{
  "head_dim": 64,
  "init_std_up": 0.0144,
  "init_std_down": 0.00339,
  "decay_fraction": 0.595,
  "batch_tokens": [131072, 262144, 393216]
}
Each number is 128 + 32 x the weight over its row's rms, rounded and kept within 0 to 255. Layers, rows and columns count from 0. Numbers have three digits each. The size before them is the row's rms in percent of the matrix's.

# down: layer 3 MLP down (transposed), 1344x512, rms 0.178, rows 913-947, columns 0-127
# gate: layer 3 MLP gate, 1344x512, rms 0.184, rows 914-948, columns 0-127
# up: layer 3 MLP up, 1344x512, rms 0.187, rows 914-948, columns 0-127
down913 093:140082102153175093178078155123102132106114072116153147150123130124132128134170177124077134133124151111040167048098127172154167170170130192147119169121094098140104122150173139110171101115092165210184172131144164126138132144164152061166147162123128129122144099084134215143168093131127169123137105162069081129150104145053144135103115165097129123099170127088115110147115113149119117100132
gate914 098:110118119095101151180165163108089213175128082124112165156211123121153114177153148132202143167110161129104123084140147101101141120122109166152139082101077076073122145171115127107151079126027080154152120140141114179127158128091120166110141126172117052108136131116097141172079133086137107103167119161121132161117149182132128121137187152154106163117141169139121092145171075185158126147139
up914 095:153123171089130137144112135135168097058112107118157060153088059117106048157105102061112127032114076196090092180105136130145098113133205169182110151133204136155128121088152168088083165156167138159068118113079094117155148067188154150076137115113125198155066086123164107081135150175107133143123163171173155098144180114102096152130137105140177112147156073150143126128147178176150139109134
down914 100:103148108162116166194149164171152167167134162098136155139133121123103135194141111102152097127075123149104121080123154208124172074088143138067106109156131170107114112105173166144172177124057128156127140117123160067133121169125130117151125120093170120129110154120157115128141101133120121117171145117087165110147138062131077143161065078101136168088133147195083065130130103104139111137165
gate915 099:129119129117124113106141112141130064225100140124089097093114131093112101144183097110145202179202107068171092130095136174183128137167161116176147119086116113093075143148160113129246069092138117146219127093122155083112106135167123124125098154138101142110216107138119135106087175091159086152159108123158167130114106174143162152136164104125173134117136075136101155108121152073129120154078
up915 104:120114135122105102165102094132188100101141145153135148094178171112077070150179094151117107149093119103130064164162107120131116122112167205119098143190135090049150161153096129094162110142081154133137109162132169143105137128074124145057175089148094125146091149135129082132140059135117108156126131097140123096100134153085106124115135149129093142117130156092149162047136166166183171185113
down915 105:157096138129126105157113102048138132118076154191181128092139154149126081139167174155117177134080132122090107089083116076148139070088137156174155141181149158140170182104095195159118085133143131185167101152087147087122140155174155158186156186177094098110121163092097158140152119149136121096200152130113102091049108122169109111161121147155152137148152089119110122171127133092118122134144
gate916 090:108136067102146146134152130125123135102148148148116126047144098090072116104067138072165133113104109117124165131073135173123160145068054119132086114160110161132154098110107091102121103155100173151174163150112078139126154088114147109139152118111126142056096106156153047105120132122149151104063135076126157104200097148146150197192201151173149104120193099148141152083138110106146150082094
up916 086:136109139141179178105078163103137114131120071083096180170092125150119126169158141158098133153108062073124119134112130103150165134130200120118137130115128142201158076124153187132111115135109109144103148129095138166206140152103142154119139115113091116166176147126070118149157093170109134095124170178127076083156126078102140078093113129115143139125141168105088082115145181153109170179127
down916 097:182130171127124170073086119059175072128149107130118106137110120185163167130089106126140131149136125160149160108121164081207130122160163100137083133113118135148160089144157168186138152162114130033129114124083144120150133148109125123154115165149108094143118079155107165120097152104109086092168180126165123181100135124145127145094105134122116103148128163110102119103076081142132151083126
gate917 093:034094059094129156173148161177145133145189048017092109106155123108089094157159200158148134131171169118190123115126131146123183111136115123106110127149160090134150101069122094122148133164170111107180167107119118133145122080084126134141084156155102103129115164136231144061135063127151127113044079119110172093101127185135124079140108121117143072142166143169104109106115224171144120100142
up917 092:222132196092129113128082098090127164149105088164112129078159093135127125134162048123130128157072134088098137081066099112118145103112118191169195153144131150095118174135135115098147181133139126168085135120127171095159122133096158209111167111117096160121094098156066152119120096179156175103166187111135055111123088080102159170109122127139137139173092125139146106105138104115139122124132
down917 089:107103098118145138131179145120172158099135142146075151151124115138082148137164096116097105178171121128138078058072111139088157152105123094091170099096059124151118124147113101091146138117140104132124138104141100087134110167146171170103107136152140188126106158087131119144132117111153163103062189153154126118114098182125108130100185226122102149137189133164140107134146116141193146156142
gate918 096:130182082062151092153151129148099081158185134094185123103108065104102060156143087175099097200144137136114110118155163132067128105147175153127138134147143156161097143136158167165136116126092124099149080151137147150188161143160156108145121148133110121110124140142171054127144119115151090113154095149178114183106096155143136134147103126162094168154144086108107126135137144087119101139134
up918 099:110130131113122187130139165131076134102167148119202139158128105173140143143168142140100087183101164166142094153180121125097138127153090104157200160131078181129111086165143160178157176079117140113110094164114164164111119136104125091154145126151074149108104148117085111103123133145174108169159070130164140176086094082106165110168158126083093117114119093150064103145089163158079087068155
down918 104:158162081104125133157154129128090138086147184104106151140154092135150117089127140148067076216099140084141098125111079071135134122162115079155093171136087150097144067141109140131120103097144111120161102114107165177114137054080085106138143154185127125167107118117178177113146164112162158107158133120148142235156163122140136145159133131106041210094149158105075141106111138153106148116166
gate919 100:125154071115132171142121099113151113126129124146125165163148146062115157157120114147133116144132148181116126088100094140118088129163112120095158146087165132160122122199145102082118144110136113166108063082093159188115104106157117174104131140183110143112174137164111109123094131121147162094114141170162080105164129158177159132143135129117109084080148148075122124139173141099200114170142
up919 101:112103093170134135134135124144158039134155147116126077122148125086134123128150070121181099126112113082103131091178156144133126149048077122110119133118087105097139176222147152112186108122143124102117120091071106145114083163159103131136094110170133105140119140130125115114080082117141137141091101095168094097170170087140163144160130081077153194103110168158164146151152195179137064070112
down919 097:150125097099085166107074135130141114147123124103110097159156138109154096107154116156132095118156125168075073197137160131097140151175166138129034113126119112112123090127084130116113093097102091109153124170099078170164143102139094127116134103145137113151144092142161185085111178106099099083112115129094160149102138080130119102088146142146095121176184101103111144165173122108158117084122
gate920 104:093122151074124135125198164095105126129116152150135088176124081094111136149123124081101130115145165144071153189136129113147125086186156147079106144130085071105112144147126083091168155133147122140172125136157156174093132097107129106109119138107082141123163185161140121139093090087109105117076143129129150111095144143082203099124097113105127115175085127115171231098162149122157139085166
up920 103:174116122131080166183143157117099134172088098112111180129190111063127114127101135140165121152071179090145106076176121118181176116074128162078140056134150122143122173086094066148130079152123162138102138146150133155114124126073131120160161073169115138124136133102164113159110096102112180063089127103157112177143132090136149138099143101132128170081115167120123129090155144115209092150133
down920 101:162070089095121133083120126090148170092134130093130068097106133079152182161120131104141119142151175154123085089126132102201131085145124125121096076128156095180176114110084047141160054140124126135159184117141223130088137093122151154104158039119139170126135150117109143167140159087111172094069078177150173107121103129134088151083179106108132110066105145123169122084090144135114149158134
gate921 099:135063079147143092139138172206147065095158130155049116103144201139144147156099160103155125157108172121138098103187129152155123073156117080117168204129088156158148139130159094168165103131094159161106137146095105113129098109150138143135141129162153133150153100137069144135149099178147134122106121135193111119152080108152164063106081130104107095183165146129117178174093128162087095152136
up921 100:120091106188144129118140173144111161118151128101147155083132134154103165087103154110218089134117109128085122061106098097175084110154112125121145089130103166181084141110132108177087132120107083139171104100056098124146120069076070093157112126116082113091142070135080112123159093051121112134139125158093110092105187129148160109183116169145122098175183101188096099114102109169161139161073
down921 100:093075087139173158092145160209119139129114134114085097103127103161126121147117097121146076101096142100165132103127115093141149110194126082140152119129172126126090119126099169091154107159071136169169146139093133089094089111059101120158157110093214172092110103137085147128100170067143083127173177145120089174145120173097080135171111106160122116119182111163076157136058121102147133135096
gate922 098:153176094126134094148132083099080089127191116088173111145132060149126147095084086112151142155164114135143109153100124124248113119107118095079088088111162128086116180105149144103101148179154118125144101123102131119105113170105135162117148099120156160087134203065099144129124190182092109121100121150069186155117120146134155140061175125111165139186085145131089195131131114068153115105096
up922 098:118170102175162111164077194132118127175127149135157133208132099153166120132115133143102144132104105106143125160136171118152117123133070108151091141083102133150108133134115125025082183193155149131087160087136145142146092164153141127092100175085168135117130122049151149142129209158170099136092118116182086100105118127127118143149169190159143127193136175184151153127185193138111139152160
down922 102:136169097143112136133151098110132124101140135110171128088119163190121074124175115182155069149170182114120136146121134147109136080147111153092100094190110125137067151145112118115116183176108163140145164166119110125108130130209135129152104104114132089130114126158110104085114125154195083114157167162104071096157127198149072146139104148091133130131118155207165165132143087137181055068094
gate923 100:127112104147111133122114144091132092144125123137111083166130117145068079158143121089135158142144118124143116101128107149172169118119121072087107159090113162150161121141073152142070160135152111127089112143130140138134096138149150149101155095126093084116178148159125130121105110134133104161097127109117142102138139145106157205158157171091142044104077130144160154178155071162161144148144
up923 099:102119099151149133121134116129139209109171078100121081140113132166174147145167101153154160153185136128110113127112089071141094152116147120153099190136143086161065160182119157101073125065102132082131182136113142070147148117141134141110062109122104168134159109125182084111139128166115162133127085180146097120156126178064175121110121178099137069133133137062165137104165163158202146166145
down923 096:110058153121137100122161090114150177162117083093122135089066059162152174184134110140116099111095117124137140147193067112129150160095161099128197116109068104105117100134117124153111105126178162124101186155152098179152119144128098161100157115158087150166170186163085144109096111139130127125152148108115089090126175139085110101136144118172120114114111136133139160120173158099108117181151
gate924 101:129169151142172111150131105157105138159141164126116153092156122156103094157128133138158088167111121121092092096165084176156163197104165090127119153172088171168137172105161124123108139150085119137125108101124117084092114154146141189124082106163114190172119153139123082047143169108187121103129128207147131115111122070043098135109126147080110133190082197100159133143122108109158086125089
up924 102:151143124093112188153182113186118086120056079161104116088074131130080123087125144128117189086146147100185126108112146142061146121135094078143142102128150107118129136109115107158111091161124175122099167133146167107174134089070104124168129148135040076080148124150112100165126122101114166125110074116059102214132149111142140108133087143179110159093129072122117162140100131088081190130198
down924 100:153123139090164160155161116113153095152109130130096188126132112140103123141120138138141125086150124092135197115156151123163154159137130135131154151125089144098143122116164084161182162155180145068073116142074091154146150108145133113178097098134179111140161110113110106103147128134134126060130115088114139135125141144162138141110156138107095114090160090174131165127155130107131111130126
gate925 107:181146171156134104123131167176132148191096088099113150090058117103179213098176137109111097081158090166119139186130141111128165110139139133137111153069091100120082152112163161129108165050124119103149133180165156149146110226127092141144098145132163144050159087106141057095098076113102125166139069180118116119089116134129097159090100148150150146104066105096089090182181174085118113109085
up925 109:054145142189123128178124158077158093120129106191114139108119068107138126121120073144110135132141109155140175132159129082150140160087101140132134138101095226109150086124132147106152104091149095164126096111105115106142094153115167193092134182131070136075091090127156112104115131106161098084122109119114103098083145110154122106127113120111110138116167134153117119209077102074108068178119
down925 110:053170144150124110130102216074152054094153119136149143118123117161141120171108140176166180182082165092198087133129128112128139140148154100090145146104110113082115105146141096164155125121143126149189135118082129106106144135111136131058164154083090113117111084163217115091122139045151131077114174101102158142147158152133134176146113120133172152147183165110118149158099104116047110098139
gate926 099:124169143147055111170140145146145130126179111109189151140118138133140110091139160099125119107115107057161134135053116108130146084106162131140123128096067129172096064094116146126187137162125105148093099148129142134112111117149168145102126106130189178133134113117114036153167094076120133148138080156156115136109091145057128109191148151129122127107123200177186154117102165104140099147169
up926 103:125105156155190183148131123145118113162150142078123185073080142106128131178145063132149207123135139102116138123158107107080069144158106177107146128088155120218158096064144128152120150121115068120141177149111174194084080066149120117112123148094121197129181096109111155147086164063152137130105146107137099165162154148142172131098157149095104131139152114107127125089133185050132157135216
down926 102:088125178188144082102116145072175083109166193129075196083081145107180124120143108062090154098111144108098114067089085134091107109131129110143117147105120125190106173178181146162101116093110100136091122144126112098101164150123091170103115105120120136132166097141153167090116192112136120153163093111104119097145107140128145073118162142149119145102144157139178057083119140156127153137099
gate927 100:114153148071161147166155066137144130128161104155103149128128116120148155127157155129125102094083154160053131068117182093151113078109164102118090127138138130173118163142173129127124138113176143096144113177150111154105209186142182085136079065162145114121165146093169152079138144163139063093091087170136114211124161119136162101076128123181145157168077117109120143115085154135160164135165
up927 101:110088125133113187158198113104136116108130100169091108159140089127135077103076084128148134167114142115131132133161111151155127149107135097152168080167163097100077177100116145191146137150114161156147185065150148125110119200152138094104166132090128070123127160166137155173155167131135115098105130154091122118163120129128205143112113094188111111110109152117161107138132110163124105108132
down927 103:132106135161099125085168109086108132102159111115135173103103178104211070114084137022087177184170158133103149120215150161131158141115151157141050102063117107123201153111116118172132130107110109114136137093130161155139135179116136154080170108110129151098128092126130126108131134116124126114046125142133154123158160156054176143155182128134120113087129160173152169117192087145154156107121
gate928 101:168178121125100108166101173168181157126119136100102147144153166122130127143080083085120075145155159139142120117164092171085088091100152141115104100107125085123091135156135080106155064120154149196124198111084086132100201132116132119134221164083115070130156172110089122119144150125159149163137155147114069119101123159079175117108109073123106189125159179130120099053133152130164172107158
up928 097:094101053134113121110156123133155152110132121140161144101098124118080156069133057119137113147129131101168154128103045136148074152166119136104123166102114078164107147086098117157119107175120041066118161122154134112126130168107123105108117140131100175131104114204127131194145127134148124131155112071138126140085144202124146163127078136155085189098116136090153152161089137085102177069132
down928 102:178091099131161145125105135132119150096154208103156115112120175111162186159107144159153094103135155157095120181169122116132122146134090170159171135139157158164147084165133081086112107174116170150109119129112111130159085154088130152083142148133119094063103160126136210134128099158138181093155105111173147118187197108163133167096122211145132101152111147129129220161144120111122115140135
gate929 103:135095193141124127136150105159157117140156122085175189104109112141102098164128068083108123194104122100123091096122139105163098187090156152180212169069062139128150087141175083131114106061109131122157131124145139215193176069152127109148143101083107164129202139150089090056089111068170106156110067174110161137178133109152111167117087073113135057101124144096141130130194153133089066093138
up929 100:179132177166182135134136105137122161150107108130059150146142153115126131143096141150133165102138162115124132137127129154099146160172134085057115160091108142151218131081150184115130093159124100111062093091160115095152123120119141163088120150135102141140072048141156163147111162124134156134153167122118094092128128132089137161102199170110085150103131105145177120139120114061114107191082
down929 103:185116089131150132133134137182152164119092139103131084087147114118158170084141208165172116074157117063104152111100155154109137124169112184084126098096117135139086116073130209142125107176100170135143109141118163161112121173132107178103076151122117137088117140117135153141115142073126170079126126070155072149108156171123161132096173077135087116100202102135141145110131160086178125124094
gate930 100:117108048130119139175098176116042133173075087077150095100106192118108186151101114144160115122154150165142138069103112104125120107159105133148147105078083154150131085147119095157105149165163137166200115165142116129165125174115107060122173153124130031086129132108184115155193166127111141121107136101146104184087106108154148122129153155098112141149144078134157200189155158175175180124143
up930 099:066123152173091088085094142110146128138165123151165129137029188160112145150165167153154125092107139089148140111065177168131123191158145150112061122165139094151132107180129075094124186090108150130107165132129137087151127161133147169104068149132130134115181092127115068130118140144099116141077158126112134140127019136125094093086051123173106164134075137111182130056139092131177064090125
down930 103:099154169137107090188098100137134117161125087127148143194147100173060129112137101124148145130072196124116129133123099157104101079119132155105084138151176101212125103129077095175109122079122080105095065131123184137129196149124140142070163166169059150176177117118119110184074143189163091107084088124112153156142112139125086108157134082089165142153123090115138120138113094153068068149116
gate931 102:121085146140114079122096170156114117164188074097153114122184159090119108100091124130149113194193139142125169141165171095103129158129215121158111157117130130147141143157103129146083111128136110159156067112144105137169121112096110108178108127064117138129141150110064134130141108156113152145106093115127134167134169125114187122114098122146112196082137111148048112137173112109098074187097
up931 095:104103062151139183009084163151077119121134171066173126114136188101156113118103132134113112107093128163129110180202182108133147104127132144136099143109105148104062121173166147131073170156110145109198050027085101150102091104165148115151106117106081120170138116126139130096102060154120156158104139101095152165106123110122080107079113147139161095197114092129144157090089126121121138170138
down931 102:089071167161125130099148084144108112116111094132144088120108143082084126102138127100134165180071186154143107090162126132121117128124150162092091157094165133114124167162152145164090128117095098164130100142146082148114107156152173171140132156104187130183068092109141097125139155121145181170124142125150048128099156124199145086155146165118102148119080167143117156149085128048178111097146
gate932 100:123176111143103076099192071130146137174172122137104130126147155116133155147157132136168085159160139104152109121146102148135077096100115146098108133134145136137152120158172142139124103097119109101146103113177172116188154120115166109114173157190129158154134177056184150173127198196130148147076151138153138113094127214153215104154085183085220140138143113124147147087136145072104146119164
up932 105:117136140102165161151122183082079159120078180087112048136111113082170134171147136140098140073090077143122102134105158156104169132092104107147100133141152167134166119126085122139140131151132106097105097088077081183097120160117124140101074049123101089128165098145106149097074067083128144102206118134152105159144133113148072125176108085159082149157115175112088125125089093205131154073115
down932 103:176158148120150057114130152097153135100138116033129076136060109128123128165124179140095110123075155156081145134089119107174121134126110084178127085155162200221137089121112142146147157123153147135128159117109100073105089155070134156157120091092127138138117136181085136069058113058132152071164076118076200185219117105140098126160135112158092134137089105171188141140060116070117117143145
gate933 100:133093126168167118124091128128156085096116164068128158094113126140139131160126121080179107157132125122086133105169142127155158110112180135090136113170136131122117125086154104067055124119118138159086189114221074157183162101131080083132163089090144126165132144123113196152089076146175137124150099120104139164145163133118130110167134069101147103099146115149117050126098116142148123121117
up933 103:110105140123180134128136119106116194116130143130185098102110110132160121103069129093159140091107174117112120154100113133143124172128151140147123109144160121133140140114161119116155133127100060101071105185143165129099083142131177074162141152069108114205159118145096128189152129047104074167134135206117081154144122146174088165136143090148144139099140116166129111159107121132122135141090
down933 099:123164126124150092154107164190064132120119102128138145163066134108135145089126145171087114109111119091091054121173084150145147168148116096128140087148092149141072112146119139155127125153125085111135129098161120133147119178103157111142204217097118087097079073145130153127109074134130059145091129107107114095078118162147100104128122170157143133188094131110132104125115101120119122090052
gate934 101:137128165140055098127149173131136132096162132180111153136140085159160182144098154131118139128074082096179116144136108072159135123088107161158151056140116190114079144138130063144120062117157134080149130129104049198100130106129124084119137082094154108117111146167111142057153119153074100055146123116116088146144102164088143118160142089147198145098142094120090108131083161104136096100108
up934 105:123154136134187141127118119134136181140119083034134167138120150138102111168152135093133125123149165142091149145147140089081168154127096079117150114136109088105136101163084133100149138143103086122110130124083161131117181148126123138125087107136148182127114092127117095147187185148111132140147095077109129108209162130129140063143132194155114109156118176177166184091158120077097137150141
down934 102:125138160114136069160187077115162098144107155130145089143036063098113054105119124072128145066100126055217176092121077128071152115144156113111097100166105153183147099125103156172096065093116119172119172105116135169114123117133100139104103134134172128159142105184123145178127146111138117138142129160160092112095165132129179133087182174121133143061162129133104134122130134174165183135137
gate935 104:075122142111139149090124166133149183119159150132163093177106147107121099143110102125147125176129148125153095092151093146196096158087119127020128151093172152123106120110063153172146082168136144192169133179119114164082063130191124110089097135119134093094146132101157154132158153146126168120121139119128147131132108146125108116067131163148118144112118153068158122119167103118141124151094
up935 103:166138155129119160121116215107139125104162099116138141143104151127102149098122117125101149181154083119143105128073203170128140146099094128134134133102183120169102142079093121125123140080119121161128133141126120158115110127159146154122092123158119150094111120082058132133119168130122140107141142181128133086114214156142115169100172116147093123076101108072124102070109188159138189171135
down935 104:164165094138123160081166152109139122134147100070122149159099147127013159066075063121095172165083145122188087120117106110183130125140093119102094095132119137150124152128129110155148141149097120118080136132121093119135115121193121165107148133122165141148127146064090143119158167156047142195117182164095130116116163137082065161089099151161148104127125072064160108135158137137158192105148
gate936 101:106121120156150121120185172140108104070159120162185072085162101103199151177067140067067093156130108108175134075118107106172131175118159091134099133127141194074112143089110126130093127118158136170078145181150121169129116120141131187154137132174118176060169132126153103142153064041118126188111157052160100099133033117114151138173130126133122096145121159125142103118067127172081137129133
up936 102:193153130115159163149035109153071176077108164128112115166113112145122102145149109124071127119129113077149090047120146153108189063111094182160164105151113115161087137152100155143064094140129135137142117143139120138178113041127136134111132164160144153133134124156141143127142120162083125164081045129091137126151120073090107169148145170093120194150098127112107092119193109163223140119104
down936 108:176106213086103137050077108156161122107064095162152100128078134124123188093179190141172133127124162137107128087087180103133147095109072133092120147140113114173116084144141139115135106096104122141136092162144120168107104111128116146123154150227104155133108108107143147137147138096093158134095090130142069190150118119122122112096161135103129179138108159172130146115095101145130166119134
gate937 095:149100206124132116082169126142089122098090102141059158162147143139066067199078135096103139123099119135144133122135139084143130130149097133141102127083149109098159128050196131118170060127085115077166145155054157046168172097123118096114102105150192122101135132141129166153095134144071121140114125057206130066167107074132109154138102123088081097153130156128114111128164127141166121191151
up937 099:128135171126126136172140151192134134089092153119190092156074125158101138067110142119048120139116096135189116100092133127146127122103182161173165185155099148116128100041118147134074206141142125124112152145127092062174131165074140104115109156084133112114100091167153145126116183150139058086113151089114130138124116091135156129128167157203084151081091145130154125182125167182101119146120
down937 100:100081188138109116127152147136096170112123069099123116142177062117133100136159141175156089130139100120121184124118132147096138106161099200129133110126138156122169141061177138174175141099102070142130120197150149105146147136151143182157144136180101156109090140162150112131096170171090076089109136090105108049147139132118118124168174119110167073130174156138153129174065132127163068083134
gate938 103:152140178173076141177092162110133141148153128159143150138115163089066119106094142124117097117143143111132101061160103175090171190134177146186087074124154126092130180167141143152086136148203122149175126135143125126108146108153209185094124097091111109114171123195196134083103141150098137103142099113135160127106099168092109165134149144108130122135073106100134133114129196090105099117132
up938 100:156194165074090148096094171132116107193098165105126136101116034181166073160167112174131110133094107137065185122114099135159180123154147101140126138138106134146165093089106132164099112114126116126090181108116134130111120182111076104134123122117117096105148136091142149104142152088106200145142243107154045157128118134151164114085145104115126150133097140113138150168154118171087111104140
down938 101:118090128211087108128150110107129140150139133141126139122189184127135120100128145165194128195180164120150142128133107089111135120149141150074149139142104152088133098078138127086017143147156148160121149119071158100157157141055073181096140105083142159084154113174179121119030114145111074115140096114186170103109149136142114137119154142131113170100139128214101128143115155096159151107158
gate939 105:084117106098215180120083044104163145125110135128079080140054147111118132201130058152176111121203093147146141150114098218179110147076120128120111167116155229109159125172132087120142140159092140101122142107135112110115123140108086148130171071095193091123128112043166143153075119132124095145112127148214150083142112156087087088096098114117123158143116109122093110116129119171188138117115
up939 101:162101106142162087165077153176111101156181155127143119113059156155104149225038091136163120099155124129100142165089157112115157178077111138146162095104106113129081143135133137102116103132063190164091141157185154137140076207142087155128201123098140131122137119100175133112069146082177142181142089139120114055113124147128114167107091146147141208151111121147145122125082120141120106137147
down939 106:166050159185089109171123141210083122138126168155143095102093162165117110136178108167162070121176131115083093143148115125123070088131123137137125120083127141105126137118139105138083090075106145131097131091102161107156104168162125169188102129089153097104074149134160130148090080147115079170135112152147086100164154098121122103133099115179153135131127214125147077142114062049109080134187
gate940 096:144117204097148192105110123155147073128126143176101116057133122148110113157150127119141149099150125101116149130110136178111091155144092152080176145113146090087106131161080128092162135048156154112128144219138114102104046068097129100115140116074181198172130161161131134105090150148102191106139125180083119089095079107135123161100080137128104125121149125136144142118142084140119111118125
up940 096:158100135122129155116098137175132155140133156081104083061107105122112085112156124191091187116158160167107171118155175148111165124109105176133136139072171124083085123136036128111121150092115113112073115210130150090079045147172110123062149068112129107107172034096106150156143140136161158118158110156131106140109165211115100206139086138097138149140127188131102117094136104088103098079137
down940 094:135121165185133080081133081123138090095167137138102164108097111103124182125130150075162157182105123134185124153103159144174081155123185167104145130108092091159145212116161135107092153126113165111171093208136101148160067070084142120179156162102134103175136124159147125143106142126114128049110150119111121128123160120155109102129083090098088161124117131136153127098114092145132099091150
gate941 096:058141067136148086138108166146127118147101073101110176107112062134121132190111099138160163163112127121135098123095121158112111069186130051101066183090164162119211170081083101123100141181193105049099118116046138154160138085144101128146117122114144114140149191106127105107145213067140171107132129099071149130119094131163129161137177121107146160091127145144145090139162117124133161129122
up941 094:142108139155094148113134104166090132082142115115177050122141137103147034104093179154117132191173098154186138127141178127140110173132125168190160140130152139093150130167166157116153128148112129133145191201153101080102094110150043124176120097165117157100101181149079154110147161188076112137083113150108153124141102206116136093100127138090151152076152162073101163131094061182140175106106
down941 102:128185141132104128115158124129120126123125108133185086154129137152130092136131122111063110159147150148092159082141177147109128141122220203123207113107118102128177095199119152135161125056170114116154105124127105110153141180205133143110091127122077101113130092123165148112175185110121135143112145160114114125117134091081154151181160110119185110207141144061113132103134083137117175130129
gate942 099:115130110089149122103101064112091140105155123100090165124087148100137138151143127113168172136081085171095067073144146148120060145121103113165147121097157155152092122086155146117177086153153161179087117073124111093070060179098144128091163138120119130121147128082118184124087162102108130070138162145143116055147159119160140126072138156093133098114116199062157092178117046160073150101127
up942 099:083157102098094143099146113133070105064153130118129147137140136158178146163102099151181129170151087178129099118110152132140083201133123171150087130169123147127136192109189146150128159112156096170141109090119121140143171161226113166142126125188104120111144109165094143124108079145124118105112137133212087092161091102145142153164160071103175175137157175069142165144163162139053129170154
down942 102:097181092088147102100167177170098096100137124156103115138123184131138058092164158090054124158139133139105116200094139124102147105163099151141127155168173091121116146116156131159140113135106097137172075109091158195132119204153142126115118185112121157087154100131064133064092094096074155106150155085091143134194164097143129131089155129098142170061069081131095135129107121048144125130182
gate943 098:146156097083178163147151128105148172136155137133140124172092086151118146168141149074199132125163074110125150124068054107123141118126128157160120115143065149155131118127128132103120108127073144181148176170116176125108118142127154092158118148189151129083156124114100131080112127105098092171112098141173113057105135091135138142149169123159137169090164130164159186130116133100101104185120
up943 097:180058129064126122155117123203133093078086138133140105110114097206145150114134088104176148069138066153145125167095118142129173104134156161109131176115169151113069100154109110093109095099120130140161121169137106169091093163165101199115041122155103079096102122112153140120108158153194120155107121122146124142072102132119092100169076141077053113152132110113120115138095113128131060137068
down943 104:140075205123078074127118177170133114172138136096098125157189105124121094159111089123143107099104137132112178150136130147126096116164109189110132157122113107150082130102085111135090103113143091143053158182156110136121131166124068101140124138057091094145090107099106186124085134109110143103158106168103157134121115096160138099163179155121153112127146120166123161118095140135125112189136
gate944 104:138084042165165134123084120122170104121143149107093144138174128099123141176170180174105103166150119155091206161151117097105140145112160103155159192144151066185120104161125153120137113089159159164105128146122097159200164138105039089118077022124114153166168117158168121139195149123125160160140110100109132091141145087050161178073142142117155101130122160160121095148145101125145143109077
up944 106:131115140129113173096118096114136156060162128138111137110095150099109096156127118133107159118140097141147148180122154148179102173026128161094075168129137165137104109045108152178107097123175135116131122147094142149095134143181129157100165137097103133084082132146156101158109076213112075069111130060126157138117139120112147109100156122137079118128100160146131107069108158146096173169108
down944 105:097106129122111187163088096197142099126129068092171139169108143117101148106046068096177200132127128130156142136159173155135088110080130067132107105088053167165080130077119146146167119177077125103168095138112152133098121094147128156133163079091128209121103113174145160092112171167130128133052153146171145084109150142134151093158100117136099125101181129155159130103124142135101194111107
gate945 100:143172117082151157131137122095108092154130097142096157084130145210113137092154097188157152129070120099105088016122133123152125146156125158152173137134112151147157144165136108119098177085069221102192158099166109133162126081076113127064130050090127118114179150120085134153119084125128155101145125095134104090143131156147141194068106175102105105126130109141143195091123128092056118084129
up945 104:107167106123109119136127137127087149088177105137149117116140106219157131127137107150160153131091130151098080138133134119170188110114135195131131159096100131094115180113153102082159215088096148151119102092102147132121144089157154120115104115131129113148070124127132154153107134164153080133147148096133082045103148181143138091087113124092089172144099070166121172156143135115120121132161
down945 103:102113143130145134158137126168131089095089102167122088102158150100183138152151110121099118107105186098133117144139202097157081113160143173139069099125134118156159119095131125110118101086121180151169136137131140105097119109082108060125093121140121131151136063120179079163077133118122104081150223209149141132130073110125107149105178114088105129114205079118129135106134114146109142082183
gate946 105:123075118161070112060125107134142091109136099152100184084170118132148081133140095016183125184099100179121185184187111116130141135108156120187118084126140123139139149117110115095132154126096109122198144107225144076127149112104169108122141064147113082124120182181152112139065148146097116135120095118122172186099137110099134120168088123146139122057163149128162130136079110088166134153160
up946 102:112154120130086199190193192117152138164146191131117150091129155193081125093116139126205086134148198175101057107153119137137092136123129175093132098143115135106185113173126167144156125135141122171091109098154078144161132131119125168134122100108161115106105100148158170158051163149145193056150145156125120126102127156164134109111150149137106140149112108183101108132117133128149132103124
down946 101:091131107162158181147075111134127095121151162097107151115057174151134137152115105170133113172161136124109112066098091141163149140124165132110051122216124193085180131130094143151128111094121122144099089112143107085131091137118086182157163129131139054138083149081070122156122083155129129106153112125117132123119189199118168173109111119154111129100141127162116154066139083135126108114185
gate947 097:115152135131168105112141174109090060152133108091143098104111116063134088105141128132157122163146161122106082097123145126213097059156095106095146075149112079112132177129131074162129130107165111161109052091144145180152134127177104143095099105134135105056160102076101114076159087120145171137127160153129121174105144140139146097145202163114150106118098169108103113157125114115164122123144
up947 095:160172141128147089176177162115133110185106081073147123145142086123123160115091099130121086117182108147128151095139145189118134098166086125052106133116071140120104141029108125154097154047097114147085135188176155198188101118122137110180084109086126113124154128082099068100120193148131094148080150135121169159117122137120079100160097106112135167124079189144158110137126101132135109093193
down947 102:087149118148107130145108138137153092087146081135185123128146102099119091126127160121120161106145110138170160162056155065200126074105126102105108120172150145178058123120132115102151151076145153075172172116105134155149143144115127103149145110104191075108126108138092154098115104226108146180160128168113173142080120147123114061115106176136155090155088129127148137177143106121136031073072
gate948 092:135071155108131142098117147149118118162086154114147124102116090185117114125102120124100132205084091147097094141167125115123089106140162124186184170148101170153125103146146159116145144134117155145145095082131140164187096204089133145092115128151189123105134163147155149086108117165106167081100115186165180112144180127174137127201189201156144110094141043148132157177079154091119162097141
up948 092:102074135123098103087104111164139135149184118135093119093166136154082197128092097144096126203130107146113140123166124196175096126148158183148151109104120134135140142163135167107128120134109126097188168174079166151149130191137111167106127081125177127124128144167191155153078199131094177099155151156136084142115131101085112116169100093135146086143139139167109229141132135054072122159149